From a checkpoint of a small transformer trained on Wikipedia: 3 heads of 32 (1 for keys and values), MLP 384 squared ReLU.
Each number is 50 + 12 x the weight over its row's rms, rounded and kept within 0 to 99. Layers, rows and columns count from 0. The size before them is the row's rms in percent of the matrix's.

# down: layer 4 MLP down (transposed), 384x128, rms 0.57, rows 75-127, columns 64-127
# up: layer 4 MLP up, 384x128, rms 0.339, rows 76-127, columns 64-127
down75 089:50 78 58 48 57 44 29 66 70 72 63 32 66 46 41 42 75 57 39 35 41 39 37 41 65 40 51 74 28 39 68 59 40 65 55 37 61 73 52 59 56 57 41 45 47 60 43 49 51 43 65 47 52 47 38 52 60 57 47 59 45 60 50 60
up76 125:48 56 60 61 55 34 54 51 35 53 48 51 33 61 43 52 40 42 52 71 48 66 27 25 59 43 51 49 66 59 42 65 52 23 52 63 60 43 40 68 48 46 45 42 32 53 66 42 50 65 57 25 65 53 37 60 37 71 65 29 47 57 41 43
down76 113:44 59 58 55 51 66 56 61 38 22 57 41 49 66 72 54 51 32 60 76 30 51 36 34 38 56 71 46 54 46 58 64 36 35 42 68 47 55 70 56 64 65 33 63 43 44 63 46 51 52 61 55 51 42 44 51 58 52 44 42 54 25 48 33
up77 093:77 44 45 49 39 60 54 38 88 45 72 67 62 50 71 42 44 43 63 53 40 67 50 52 55 44 42 48 40 51 56 40 54 56 54 42 62 27 52 60 52 36 56 69 30 53 44 57 63 41 43 65 54 53 63 42 46 33 53 45 28 41 32 59
down77 101:65 53 63 64 70 55 34 61 44 51 48 49 41 65 70 62 57 48 57 56 30 33 60 51 40 56 56 58 52 45 39 46 48 76 46 16 49 35 59 70 32 12 54 50 52 39 59 55 60 31 66 61 39 39 55 36 40 51 64 59 49 48 62 44
up78 103:64 79 50 37 46 65 45 60 50 59 29 54 40 46 46 44 57 62 54 50 44 57 62 45 62 34 47 59 65 75 38 56 41 29 49 71 45 53 53 20 48 63 55 56 67 37 60 52 65 59 45 37 46 65 36 40 29 49 29 39 52 48 45 54
down78 104:50 87 37 56 49 51 66 59 55 46 20 36 41 48 58 60 36 56 52 56 61 74 59 68 45 37 64 48 44 32 52 64 36 42 50 54 51 33 54 47 52 49 43 51 25 42 34 51 39 54 54 33 46 55 48 57 30 45 66 31 38 54 42 30
up79 109:52 55 41 64 39 57 46 40 57 51 33 51 44 39 62 18 50 72 47 36 50 25 50 55 58 52 51 44 25 55 34 50 66 57 53 52 58 47 64 60 64 62 41 70 43 36 34 45 60 38 52 47 67 55 50 66 50 49 72 30 43 62 52 61
down79 113:70 52 40 33 40 47 53 51 56 51 59 50 47 41 68 53 55 58 39 27 56 55 39 57 52 31 48 41 41 47 29 58 46 59 61 37 52 51 51 24 51 53 43 26 49 58 69 34 55 61 32 36 46 55 53 45 34 61 59 39 40 47 45 79
up80 092:42 58 37 51 42 38 41 55 39 58 39 39 39 35 47 51 35 49 51 81 38 40 57 68 57 48 39 50 45 64 44 61 47 43 60 78 42 60 63 53 35 51 43 37 55 61 49 43 62 45 56 71 59 45 37 35 49 48 65 72 57 62 79 42
down80 095:49 75 35 61 54 20 19 62 51 55 42 56 67 61 60 44 32 45 42 55 52 25 54 47 44 66 49 84 58 39 61 64 49 49 67 50 64 42 58 43 60 59 26 43 30 51 48 68 38 49 52 60 46 25 56 69 49 50 54 55 56 77 44 40
up81 093:51 64 25 63 30 42 40 70 56 45 52 47 39 31 52 55 31 43 67 50 58 68 54 41 56 31 57 40 51 63 48 30 51 65 64 66 56 48 34 56 32 33 48 54 43 52 52 63 54 47 38 44 37 45 38 42 66 60 30 73 59 59 50 41
down81 101:32 43 45 55 46 60 45 36 35 45 60 43 56 55 39 60 64 46 55 63 36 35 45 44 44 52 61 64 36 41 50 39 41 64 28 61 46 40 50 55 27 52 62 60 45 58 57 46 51 48 63 56 46 32 60 62 55 40 42 50 28 64 56 58
up82 109:52 52 53 26 48 70 52 75 34 64 29 44 39 28 27 53 36 64 56 54 46 28 47 54 58 61 31 63 38 39 41 52 53 50 50 51 62 71 43 41 62 45 56 44 35 50 54 34 54 56 22 36 47 60 67 58 60 45 57 30 31 23 58 48
down82 109:50 62 60 39 64 61 33 57 48 39 46 38 54 38 41 28 65 50 54 46 48 39 75 36 54 49 31 57 44 51 30 53 40 38 37 55 67 63 58 58 48 63 47 33 34 74 42 44 38 36 70 57 67 46 50 45 42 45 28 48 41 43 62 42
up83 103:39 51 38 54 51 51 34 59 53 59 33 56 55 46 19 26 56 51 39 40 63 57 38 48 28 51 53 67 30 41 64 36 37 51 37 59 63 63 46 51 47 47 52 50 53 61 48 50 60 41 56 58 42 68 49 15 38 52 42 53 28 46 50 58
down83 096:33 61 47 66 40 30 47 64 35 38 60 31 34 50 66 55 62 54 31 41 50 36 42 67 51 63 57 49 55 39 63 32 65 48 73 57 49 57 64 33 37 46 50 43 50 54 32 73 44 60 56 71 59 48 52 57 46 35 41 49 28 52 51 46
up84 121:61 39 63 37 35 55 66 46 44 53 47 48 39 50 55 32 41 59 59 47 56 62 52 45 43 27 57 60 57 42 44 51 55 42 57 78 53 57 20 36 47 39 40 54 39 50 45 63 23 65 69 43 49 50 31 40 59 45 40 44 41 47 67 54
down84 107:45 57 48 47 54 40 66 46 50 53 23 50 46 61 69 43 54 43 61 53 45 37 44 47 49 54 53 60 49 42 34 37 52 52 64 56 49 37 56 57 61 45 64 55 72 48 47 41 43 45 59 53 53 65 44 39 44 61 39 42 30 35 74 63
up85 103:51 34 53 58 60 55 57 51 54 57 34 50 36 29 64 60 41 77 34 56 58 44 46 51 46 43 52 72 54 62 61 32 47 67 62 41 47 38 45 49 49 50 41 55 45 30 64 59 56 45 53 56 58 75 43 31 67 78 63 25 63 69 61 73
down85 106:67 59 42 46 53 58 70 43 59 31 61 57 54 56 53 53 47 64 76 53 38 17 65 53 72 55 44 48 39 45 73 34 65 69 41 69 33 56 59 43 38 47 46 45 72 37 27 54 51 11 49 51 49 34 47 67 33 58 34 39 28 28 49 57
up86 101:50 49 45 25 52 63 26 42 40 51 50 38 55 21 47 39 61 34 43 56 39 70 53 48 61 23 74 52 34 53 38 51 52 41 74 67 71 54 69 46 50 53 55 49 61 37 56 53 27 23 58 70 49 47 53 30 53 56 48 60 55 53 51 70
down86 102:78 41 34 47 56 36 67 71 64 57 46 32 46 49 61 52 47 57 29 59 51 61 44 34 10 48 50 41 62 59 60 49 60 45 55 47 49 65 52 54 39 48 40 28 53 49 76 51 55 40 47 54 45 46 49 56 64 45 54 53 51 48 45 58
up87 091:35 52 67 43 69 53 50 40 28 46 56 51 49 43 57 58 49 52 28 59 42 41 34 39 69 58 45 63 40 47 37 72 43 36 49 54 40 66 63 65 56 43 54 41 90 55 47 58 40 33 48 49 52 69 36 55 52 56 48 46 45 45 75 38
down87 089:53 64 33 61 60 36 40 66 49 61 44 59 45 48 67 29 51 40 42 55 52 51 58 40 55 53 42 62 44 22 63 46 76 42 37 44 46 73 45 50 52 60 40 53 44 53 54 62 27 53 41 47 46 37 43 69 53 57 65 51 40 67 51 52
up88 109:56 61 52 41 64 48 55 41 62 69 51 54 24 58 47 54 42 81 40 49 29 41 52 63 32 58 64 46 52 64 47 64 69 61 68 52 60 66 36 39 44 57 33 36 62 43 56 53 34 44 48 38 32 39 55 32 56 72 35 62 37 51 52 42
down88 107:57 55 51 32 44 69 52 33 63 46 62 53 43 54 47 54 26 78 38 75 22 56 57 80 44 59 58 44 69 40 55 55 74 58 46 45 45 27 49 60 37 52 68 34 63 19 46 58 35 48 52 50 59 61 66 56 63 82 45 61 38 57 61 21
up89 097:31 35 42 33 67 45 58 44 61 60 52 60 75 62 27 40 36 53 25 32 60 39 70 41 62 61 39 40 46 43 63 35 41 46 63 56 57 54 47 54 48 63 66 54 52 32 38 56 51 52 59 69 49 56 39 17 47 52 55 53 42 64 64 40
down89 103:40 50 47 73 52 51 42 50 51 49 41 54 17 38 57 46 66 52 56 56 45 44 54 48 59 54 56 36 58 54 55 42 48 49 46 53 41 60 42 67 51 69 41 64 47 32 51 67 32 61 40 54 45 34 27 40 57 23 65 41 43 75 45 37
up90 100:25 69 78 45 53 62 61 59 46 54 46 24 63 37 51 36 55 65 61 50 46 54 40 41 59 64 65 30 52 40 55 56 50 48 49 54 34 64 47 65 39 54 50 63 67 52 58 37 57 36 49 66 63 50 69 36 44 49 51 33 50 35 55 50
down90 094:74 57 44 31 48 49 45 53 45 43 28 55 63 76 40 39 37 54 42 37 48 52 39 52 54 59 21 47 52 41 55 58 25 59 58 27 46 56 37 38 75 51 50 68 27 64 53 50 57 24 58 50 40 54 53 46 48 51 67 44 69 41 61 61
up91 092:57 47 26 35 59 64 48 43 50 41 48 37 35 69 52 59 58 48 48 66 43 37 58 49 55 65 58 51 29 65 42 42 57 59 54 49 40 63 50 30 42 71 61 50 71 62 54 28 39 32 47 39 62 57 52 47 48 43 78 34 51 34 53 26
down91 092:70 40 54 39 53 46 35 47 42 61 68 60 54 62 33 67 32 27 71 52 60 64 45 73 40 64 62 48 31 28 43 52 57 51 32 56 32 41 45 69 57 44 61 40 55 52 49 53 56 54 38 72 53 49 38 35 70 45 41 44 53 43 63 44
up92 107:49 50 51 63 50 37 72 45 53 56 54 37 28 49 52 66 49 32 49 34 57 48 41 41 31 57 38 50 43 56 42 47 61 43 53 62 56 48 19 76 43 59 35 46 48 41 47 68 55 64 30 50 37 70 74 72 20 81 58 56 58 52 50 55
down92 106:57 35 52 25 43 39 65 39 29 33 62 32 35 43 47 56 31 44 43 41 73 69 45 47 26 49 33 64 66 45 53 48 48 67 44 45 47 54 41 42 81 84 50 26 45 53 54 49 58 49 50 50 50 59 35 54 39 47 51 33 52 40 49 59
up93 101:53 63 60 54 44 74 59 45 37 58 49 40 50 35 53 63 43 56 49 33 57 40 52 29 38 65 58 66 39 51 68 58 29 60 45 45 35 68 55 52 34 63 74 52 33 27 56 64 59 58 66 57 37 59 62 52 66 63 49 49 50 38 59 45
down93 103:35 52 65 64 35 55 52 79 63 61 52 53 43 56 45 38 39 71 63 38 58 47 37 43 42 57 17 46 56 40 64 62 61 30 54 39 41 49 56 26 36 46 39 60 44 36 69 54 60 44 58 67 54 65 42 44 74 53 43 54 50 50 58 55
up94 094:33 42 15 39 59 34 51 35 54 55 71 52 29 59 67 63 41 46 67 58 44 57 50 50 46 37 55 38 44 59 46 47 51 44 44 58 56 31 70 50 43 69 49 58 67 56 53 59 44 63 54 44 43 49 57 32 64 77 37 65 44 26 38 49
down94 106:48 51 47 37 32 31 44 62 38 56 62 45 51 72 63 62 73 43 39 51 57 44 55 41 60 62 41 49 49 45 58 50 40 52 57 52 38 59 36 55 58 56 46 42 73 64 27 69 36 49 49 58 37 50 45 43 55 43 30 43 59 25 47 36
up95 091:50 61 62 24 30 43 34 37 47 67 52 52 54 43 61 59 44 49 58 54 54 41 50 63 71 21 51 52 53 36 49 59 51 66 34 36 39 65 57 57 56 41 44 57 68 52 43 58 39 50 44 32 67 57 54 57 43 36 47 55 41 61 57 47
down95 091:75 47 54 61 32 32 23 31 58 36 39 36 56 45 36 36 61 37 57 52 62 29 58 60 51 69 50 34 62 37 68 43 67 49 42 31 51 40 53 42 47 56 52 38 46 80 53 38 55 55 45 55 67 61 30 74 50 46 69 41 45 71 56 51
up96 101:40 44 44 48 56 62 52 49 43 40 65 73 26 55 54 33 60 57 40 69 57 66 55 55 51 67 44 54 35 52 59 58 44 47 38 72 64 63 47 74 51 34 40 47 44 42 52 44 56 67 54 40 78 58 44 45 56 49 37 50 44 81 61 60
down96 100:35 72 60 58 56 51 47 43 46 42 43 30 42 35 66 49 33 34 57 42 54 55 61 37 54 55 55 44 73 54 23 44 70 35 55 49 58 59 71 69 41 45 37 41 33 53 50 26 20 58 56 43 45 58 63 45 51 58 39 40 38 68 49 58
up97 096:67 68 59 42 47 53 38 57 63 41 34 65 54 32 58 58 46 63 43 56 47 43 57 31 73 32 79 58 50 71 48 70 33 65 28 58 53 32 38 35 51 38 52 45 39 49 54 63 47 54 48 39 60 55 61 34 58 40 45 40 62 58 63 48
down97 098:54 59 57 51 62 51 47 52 68 47 54 39 26 70 50 67 40 57 66 72 36 56 66 65 08 48 47 45 40 54 23 29 58 36 56 40 47 49 50 46 61 49 43 49 57 56 52 46 45 45 57 65 54 30 53 45 55 49 50 46 38 70 43 62
up98 095:55 59 30 69 43 50 34 56 53 42 50 58 39 40 46 36 46 66 55 30 62 26 60 36 56 67 47 30 62 55 51 58 56 64 38 66 52 63 34 38 31 52 68 54 60 64 75 19 71 34 42 56 59 43 59 41 72 63 53 55 31 46 57 30
down98 099:54 43 54 31 59 56 40 53 41 47 41 49 55 39 46 47 51 58 43 45 47 51 53 29 64 48 55 71 43 26 46 45 36 34 62 42 44 28 41 42 63 38 51 50 34 61 40 77 44 57 53 61 48 65 31 66 47 30 46 26 51 55 61 74
up99 100:54 36 62 43 42 11 58 51 71 61 40 34 75 40 31 50 51 40 57 31 52 50 60 57 51 63 25 72 49 78 69 52 55 46 49 53 44 38 75 64 49 33 44 40 40 60 38 36 55 59 57 61 68 56 62 32 44 52 56 61 56 40 69 44
down99 091:73 65 50 54 52 45 69 48 57 51 78 42 54 58 56 36 61 31 35 45 53 49 51 51 58 52 45 36 72 48 58 42 51 45 48 39 25 54 34 40 61 58 44 56 47 57 64 52 56 53 36 49 51 39 46 42 51 59 42 40 30 48 55 53
up100 106:51 70 66 46 71 52 55 63 55 41 28 62 64 49 33 50 53 51 44 68 50 34 49 54 50 30 49 50 49 69 64 59 42 52 40 45 63 46 52 29 45 29 60 49 56 38 39 55 44 78 62 68 40 62 47 34 55 72 44 60 48 57 43 35
down100 105:56 32 67 67 56 43 52 45 53 47 40 61 55 39 35 50 61 49 60 41 59 49 39 51 52 60 48 35 48 37 51 40 45 34 39 62 33 40 67 43 48 57 52 58 49 37 60 56 34 50 47 74 49 52 43 58 37 42 38 24 51 32 32 43
up101 101:45 55 55 47 55 59 48 42 46 58 64 49 56 66 54 60 58 50 50 42 53 49 33 57 71 56 38 45 36 85 52 56 38 35 32 62 44 51 38 71 37 43 74 57 49 51 38 39 34 61 48 63 33 59 61 41 45 57 63 34 54 51 48 58
down101 094:64 55 41 78 55 49 40 81 41 68 45 48 34 32 50 42 56 44 23 48 65 64 54 56 57 68 58 49 61 59 57 63 48 56 51 52 39 42 49 66 74 52 21 45 67 50 50 44 65 62 53 20 36 54 74 55 53 60 67 59 43 58 30 55
up102 105:48 45 75 48 38 57 47 54 42 64 45 44 38 46 65 36 52 07 53 37 64 21 49 59 52 58 54 60 67 50 25 61 44 69 56 67 45 47 59 47 33 31 50 48 57 27 48 60 55 54 40 72 62 53 30 56 61 45 27 62 51 30 50 63
down102 109:67 39 56 61 60 51 62 36 61 38 62 59 43 47 47 52 49 42 62 43 57 49 45 65 50 65 45 45 41 71 46 34 30 65 49 61 42 44 48 39 38 57 68 60 38 52 49 49 42 62 38 98 51 44 24 49 65 46 50 51 51 47 79 27
up103 089:74 58 38 55 42 59 66 26 53 28 52 56 47 42 31 46 59 55 52 37 54 79 52 37 37 53 57 54 24 65 62 56 55 61 50 60 53 65 69 54 48 61 37 58 52 49 26 40 31 47 50 47 56 31 50 59 36 53 54 37 55 52 50 65
down103 090:67 41 54 56 39 46 49 71 59 25 52 40 68 70 54 14 74 33 42 33 61 57 57 53 32 57 55 55 48 58 61 46 50 64 20 52 43 54 54 59 57 67 52 68 17 51 65 58 36 61 43 52 60 52 58 71 49 47 39 45 53 55 42 39
up104 091:38 52 66 66 59 34 40 53 62 39 34 58 40 71 53 40 44 51 51 58 50 56 51 35 46 66 36 55 47 43 27 51 31 41 36 52 47 50 45 43 56 49 65 67 57 57 35 43 45 59 47 30 45 43 52 69 45 73 42 47 56 53 48 47
down104 100:48 45 71 48 38 46 64 63 60 74 46 62 60 41 52 65 50 61 39 55 36 34 61 60 44 54 53 51 68 31 64 37 54 31 31 41 43 35 46 41 52 42 62 44 43 51 64 59 41 43 45 52 66 55 49 54 39 59 50 31 69 76 63 30
up105 111:65 52 60 55 47 54 46 45 25 44 44 49 40 28 58 54 41 47 61 66 59 45 36 49 51 44 44 25 54 56 50 55 51 41 53 70 50 63 47 50 58 39 52 64 41 31 60 57 57 43 32 52 67 29 42 61 35 36 50 56 39 48 36 36
down105 102:63 53 56 58 68 41 58 63 37 42 47 62 45 44 48 54 36 38 35 54 60 39 44 53 29 46 44 38 51 41 66 43 46 39 41 57 46 64 44 41 66 36 52 59 33 42 47 53 43 52 47 64 50 40 48 76 30 47 50 19 43 71 62 45
up106 089:50 56 59 48 70 46 38 21 64 28 38 64 45 49 32 56 61 60 62 42 42 46 35 30 49 35 63 52 50 43 43 72 41 62 35 64 34 55 34 48 52 44 79 49 54 69 47 53 54 54 54 50 51 53 38 66 59 34 36 68 53 49 51 41
down106 089:67 53 46 36 60 67 45 68 51 62 50 78 54 65 38 53 27 43 36 44 64 54 51 55 54 47 46 32 55 40 40 64 46 50 62 70 50 55 35 55 61 62 43 51 48 67 57 52 38 62 55 63 37 56 40 28 41 44 50 37 66 58 63 53
up107 092:60 60 67 45 67 47 58 44 60 55 75 39 36 61 48 61 44 73 76 53 33 35 46 54 54 63 46 62 47 71 30 44 45 36 49 51 58 36 72 55 60 46 52 40 60 55 54 58 65 46 34 44 41 28 42 33 31 67 32 60 19 39 57 34
down107 096:48 42 45 44 69 63 55 65 66 57 65 64 28 45 43 57 40 65 63 53 30 49 50 56 51 59 46 61 54 37 57 62 55 69 48 24 35 31 77 49 63 43 46 56 58 59 43 43 54 59 36 57 55 37 34 53 58 53 43 39 44 52 35 68
up108 099:28 67 57 51 62 45 53 45 49 38 36 67 57 40 50 51 32 47 45 65 41 48 53 53 44 37 59 45 67 68 52 35 32 41 40 33 20 43 43 45 52 49 28 52 44 35 65 40 47 44 44 32 56 63 72 41 68 65 59 51 53 56 63 57
down108 094:43 54 53 57 58 47 54 42 21 43 46 54 76 70 37 57 49 51 76 47 57 64 55 44 37 59 66 35 42 62 51 54 43 54 52 60 42 44 42 52 46 78 46 43 37 26 68 20 46 39 57 61 46 34 44 51 74 42 58 31 31 57 59 60
up109 110:46 50 44 46 36 61 45 36 53 77 52 55 43 45 65 60 44 48 53 55 73 52 40 38 54 50 48 44 48 54 42 58 63 43 33 49 56 71 40 46 45 35 70 55 32 50 51 59 40 31 41 32 72 50 70 45 63 47 61 47 57 27 32 64
down109 098:45 40 45 42 56 42 48 37 38 17 47 51 71 49 48 58 51 42 46 36 46 37 58 37 62 51 38 61 49 30 61 56 66 38 48 56 30 40 71 26 44 44 51 57 63 31 68 52 40 39 43 34 56 58 49 59 66 53 45 23 26 54 52 61
up110 106:63 49 46 71 32 73 41 31 51 51 52 58 42 87 58 36 52 63 50 46 33 47 40 54 54 54 58 51 46 51 60 60 29 49 45 60 66 64 51 47 44 61 26 57 65 49 59 47 58 49 66 36 53 38 62 41 59 58 28 39 45 36 68 45
down110 101:34 54 54 38 34 71 49 55 46 53 53 55 57 74 41 45 58 45 34 35 36 57 43 61 47 67 35 62 66 43 53 41 52 41 37 59 44 67 49 57 43 35 35 73 57 46 56 52 45 56 60 54 74 58 49 58 43 49 38 52 47 45 72 31
up111 107:34 46 43 53 24 51 59 52 53 59 23 48 36 64 51 48 47 52 43 48 43 71 51 54 64 44 62 42 49 38 30 64 70 36 50 61 49 50 38 46 35 39 60 75 46 44 34 45 38 56 67 20 53 52 34 22 42 60 35 65 41 64 68 51
down111 103:61 36 36 48 35 37 62 49 41 48 36 48 51 55 66 43 40 59 49 50 27 65 55 34 50 65 37 51 48 32 57 44 46 41 53 50 61 58 40 40 56 38 38 69 47 32 66 58 37 63 61 60 35 39 46 40 66 54 61 45 53 56 49 43
up112 103:59 68 44 48 43 54 33 48 44 74 51 62 57 30 43 49 50 37 40 59 53 79 42 65 29 47 38 54 51 43 54 57 56 48 57 46 71 49 44 32 62 58 16 54 52 60 58 27 52 20 62 54 40 48 59 60 35 41 57 69 50 45 37 77
down112 104:41 53 48 72 60 42 49 47 53 62 28 74 58 52 50 60 53 15 44 38 65 65 31 59 50 37 51 43 63 30 36 56 64 74 63 38 41 65 45 31 53 46 55 65 69 61 75 53 49 47 52 54 40 60 69 59 50 68 52 27 66 40 55 63
up113 092:35 63 54 69 46 47 60 31 67 57 38 62 68 66 48 34 42 45 51 63 34 40 52 47 43 67 30 49 71 67 50 29 49 67 47 44 45 44 52 47 36 44 39 33 56 46 42 51 50 35 56 53 50 69 62 44 49 44 65 40 26 40 31 55
down113 105:27 65 46 64 39 65 41 66 67 49 50 44 42 53 41 59 48 29 64 54 34 42 41 46 34 42 52 50 45 57 65 42 51 64 46 48 62 39 67 64 34 53 35 57 44 69 59 48 27 68 58 62 49 55 44 57 72 40 55 36 46 44 24 30
up114 111:51 46 92 46 40 53 45 51 48 73 24 50 63 41 58 44 44 29 51 55 57 31 47 70 51 47 53 49 29 57 36 50 46 45 57 45 49 33 66 50 59 52 31 34 57 45 51 49 40 65 64 43 50 63 44 57 55 42 52 36 35 26 38 23
down114 106:55 46 69 63 34 37 49 54 67 45 38 54 39 50 53 60 72 47 48 61 69 41 44 60 53 37 53 36 31 53 28 65 48 64 54 64 56 48 44 39 59 72 29 44 59 76 45 60 45 53 38 63 36 41 43 62 69 51 35 44 46 09 53 38
up115 104:63 30 45 68 46 49 37 36 54 56 55 57 53 70 71 41 32 52 42 34 50 44 45 55 52 61 27 51 45 52 68 63 51 40 58 67 52 45 51 59 47 57 23 51 48 64 49 58 61 46 40 50 46 45 37 52 53 49 50 69 39 46 47 63
down115 102:72 43 74 76 76 77 54 61 47 44 35 45 58 55 59 68 43 58 39 61 44 35 53 54 52 61 46 45 58 44 50 51 53 46 43 59 61 78 53 49 46 66 46 62 51 66 40 57 56 42 45 59 51 31 39 59 42 35 50 43 47 40 40 35
up116 092:52 42 51 46 51 50 44 37 41 48 59 35 58 61 46 44 51 52 47 56 39 51 44 48 39 40 42 73 47 56 69 62 40 50 50 64 46 66 67 68 51 48 27 34 59 66 66 25 19 57 44 52 50 72 88 44 43 57 45 57 49 64 50 40
down116 091:50 56 58 60 35 36 32 40 48 37 45 34 46 33 80 36 67 46 42 09 77 50 48 66 47 73 42 44 39 45 40 60 48 43 63 57 55 29 27 57 68 63 42 55 51 49 47 48 57 39 33 48 51 26 50 46 65 56 51 32 42 66 50 43
up117 089:50 53 59 54 32 32 44 51 54 62 57 62 55 48 38 36 61 37 50 29 38 87 33 43 56 50 32 45 44 64 53 51 55 58 49 43 53 42 59 62 51 47 50 63 41 56 54 55 55 44 55 40 62 52 66 38 57 61 46 38 62 53 43 39
down117 090:67 61 50 60 75 64 56 52 47 26 61 25 58 32 62 47 74 52 41 42 58 54 52 51 61 85 58 62 57 41 69 53 42 48 47 51 62 49 50 43 68 68 46 46 41 59 23 33 33 41 36 75 46 39 48 67 59 71 46 69 45 31 62 58
up118 102:49 44 63 45 49 48 61 49 25 53 42 39 43 46 47 45 52 58 59 71 38 39 51 34 74 50 41 39 46 62 50 40 48 67 57 47 58 55 43 42 68 46 43 64 37 59 56 43 35 54 55 41 41 25 25 45 65 40 73 67 75 64 70 67
down118 096:32 51 47 48 52 60 36 65 60 38 67 13 47 51 79 46 57 54 42 68 42 52 35 44 47 65 62 64 46 60 43 50 60 46 55 58 54 63 49 78 56 37 24 49 39 51 45 58 58 74 60 64 50 55 39 37 47 42 69 62 40 46 48 46
up119 092:45 43 42 55 64 65 57 58 40 50 42 68 42 52 30 39 55 57 50 32 47 61 54 52 47 42 66 62 36 69 65 41 46 39 59 62 61 46 50 50 50 34 75 26 37 60 51 61 33 39 84 61 41 45 43 46 43 64 26 58 57 50 57 38
down119 101:54 28 60 43 59 60 40 56 68 42 38 55 35 69 74 53 39 61 64 58 43 38 55 25 50 40 38 45 70 44 40 34 45 55 55 47 32 34 49 37 48 60 37 39 54 95 44 49 61 68 44 64 41 44 54 51 37 48 61 28 59 43 67 27
up120 090:35 41 40 30 54 64 48 70 38 52 36 50 54 42 39 46 74 44 30 51 42 58 40 69 45 39 45 55 47 62 41 35 49 53 42 46 80 49 66 53 69 57 38 40 73 50 58 46 56 46 29 59 48 55 48 44 60 61 49 60 65 39 55 40
down120 100:68 65 44 23 47 54 33 27 56 56 60 74 28 56 42 52 62 53 69 58 30 63 46 32 38 63 43 40 77 50 68 59 41 52 49 70 46 57 53 38 47 60 68 52 52 46 45 61 31 34 48 50 43 45 21 43 37 45 33 53 54 48 43 45
up121 104:30 52 46 48 50 82 31 38 27 42 68 40 49 29 57 37 43 55 55 41 42 69 53 64 50 71 62 63 35 53 47 60 44 42 58 39 66 39 58 63 29 43 50 26 37 56 61 48 64 42 29 54 50 84 55 56 31 70 49 38 48 39 38 56
down121 105:45 41 39 29 59 52 42 37 55 58 69 39 51 40 75 76 40 48 38 45 57 62 59 45 42 39 87 46 41 40 57 38 62 58 60 59 47 49 45 63 42 22 60 39 36 63 62 48 57 57 46 41 44 56 54 38 24 51 48 37 62 33 38 43
up122 087:59 49 52 30 61 29 66 41 50 50 68 54 19 41 47 52 16 65 46 61 38 40 58 44 46 41 53 57 42 75 59 45 74 68 33 55 32 46 41 44 63 63 45 65 55 36 61 55 49 56 49 46 48 64 57 71 51 65 66 44 73 48 48 44
down122 096:77 61 57 67 62 38 65 38 40 34 43 54 56 68 37 49 67 47 53 46 32 54 66 38 48 52 45 51 57 49 57 49 59 59 45 53 47 39 40 45 61 37 67 46 49 56 49 35 51 51 44 48 44 38 52 30 69 44 48 48 67 48 51 45
up123 094:58 54 50 29 38 55 57 40 52 77 54 56 37 48 47 70 47 31 55 57 27 65 67 26 62 69 31 40 65 31 53 74 61 41 66 53 54 50 63 42 63 39 53 34 31 50 64 53 37 49 49 35 52 54 44 47 69 48 42 50 53 29 50 49
down123 095:53 52 55 41 51 51 57 47 52 45 42 40 52 62 47 68 46 51 57 68 70 59 55 57 50 47 24 53 51 49 55 49 48 30 64 47 45 44 42 47 42 26 64 44 52 44 07 50 32 51 53 60 31 47 58 36 62 52 48 53 42 64 36 43
up124 091:41 65 39 74 49 42 37 52 46 49 45 54 76 66 40 41 49 42 38 61 46 58 49 55 45 41 54 40 36 54 66 59 42 38 55 43 80 56 33 49 38 38 49 61 60 65 67 61 58 54 53 64 39 55 69 51 67 41 27 52 38 69 47 66
down124 099:50 57 63 51 46 63 53 43 39 46 49 46 44 59 35 60 61 47 88 40 50 46 56 74 52 52 39 53 75 61 44 62 56 54 59 47 50 37 71 53 63 56 47 42 54 47 35 39 45 57 56 44 41 51 69 58 61 33 49 39 65 70 40 47
up125 097:63 38 61 48 38 44 30 39 66 47 65 54 45 62 44 52 52 50 65 33 44 31 38 41 51 57 58 47 38 40 33 58 58 49 46 50 49 39 55 23 43 43 60 39 26 46 61 32 48 65 48 57 57 41 45 31 38 42 33 55 52 28 99 39
down125 099:77 34 61 64 50 51 33 68 56 62 59 66 59 65 58 46 53 48 27 52 37 26 42 34 42 61 36 57 47 50 35 50 55 52 63 34 46 36 51 55 50 39 39 69 37 61 64 50 57 51 22 45 60 47 15 55 40 47 37 66 47 37 43 43
up126 087:62 49 41 53 72 48 55 50 34 41 62 48 48 65 74 43 47 26 59 45 59 50 29 53 49 39 65 72 62 58 63 53 41 72 72 36 63 51 42 49 45 42 39 18 39 49 54 46 48 60 56 42 51 43 59 38 57 75 41 39 39 39 84 54
down126 091:68 54 56 36 57 49 47 57 54 37 49 27 31 65 34 53 45 49 52 45 54 50 72 51 44 83 50 58 40 46 62 59 64 52 53 57 22 56 42 45 47 49 42 46 29 49 40 54 40 39 48 49 38 47 50 62 58 54 63 68 48 62 58 39
up127 119:38 46 45 46 38 73 54 41 50 39 42 61 52 57 44 56 54 52 54 61 47 51 45 54 57 52 58 59 42 77 50 53 41 40 44 56 49 50 50 41 56 67 57 48 53 73 59 50 31 37 58 50 43 55 44 49 58 63 42 64 39 47 23 40
down127 120:54 49 44 60 65 67 51 40 66 58 61 50 49 41 36 35 69 58 40 48 56 39 45 55 48 90 42 33 55 72 47 52 67 51 65 38 43 49 35 29 63 56 29 57 53 71 37 56 69 48 56 44 66 48 86 49 42 71 49 43 39 43 45 60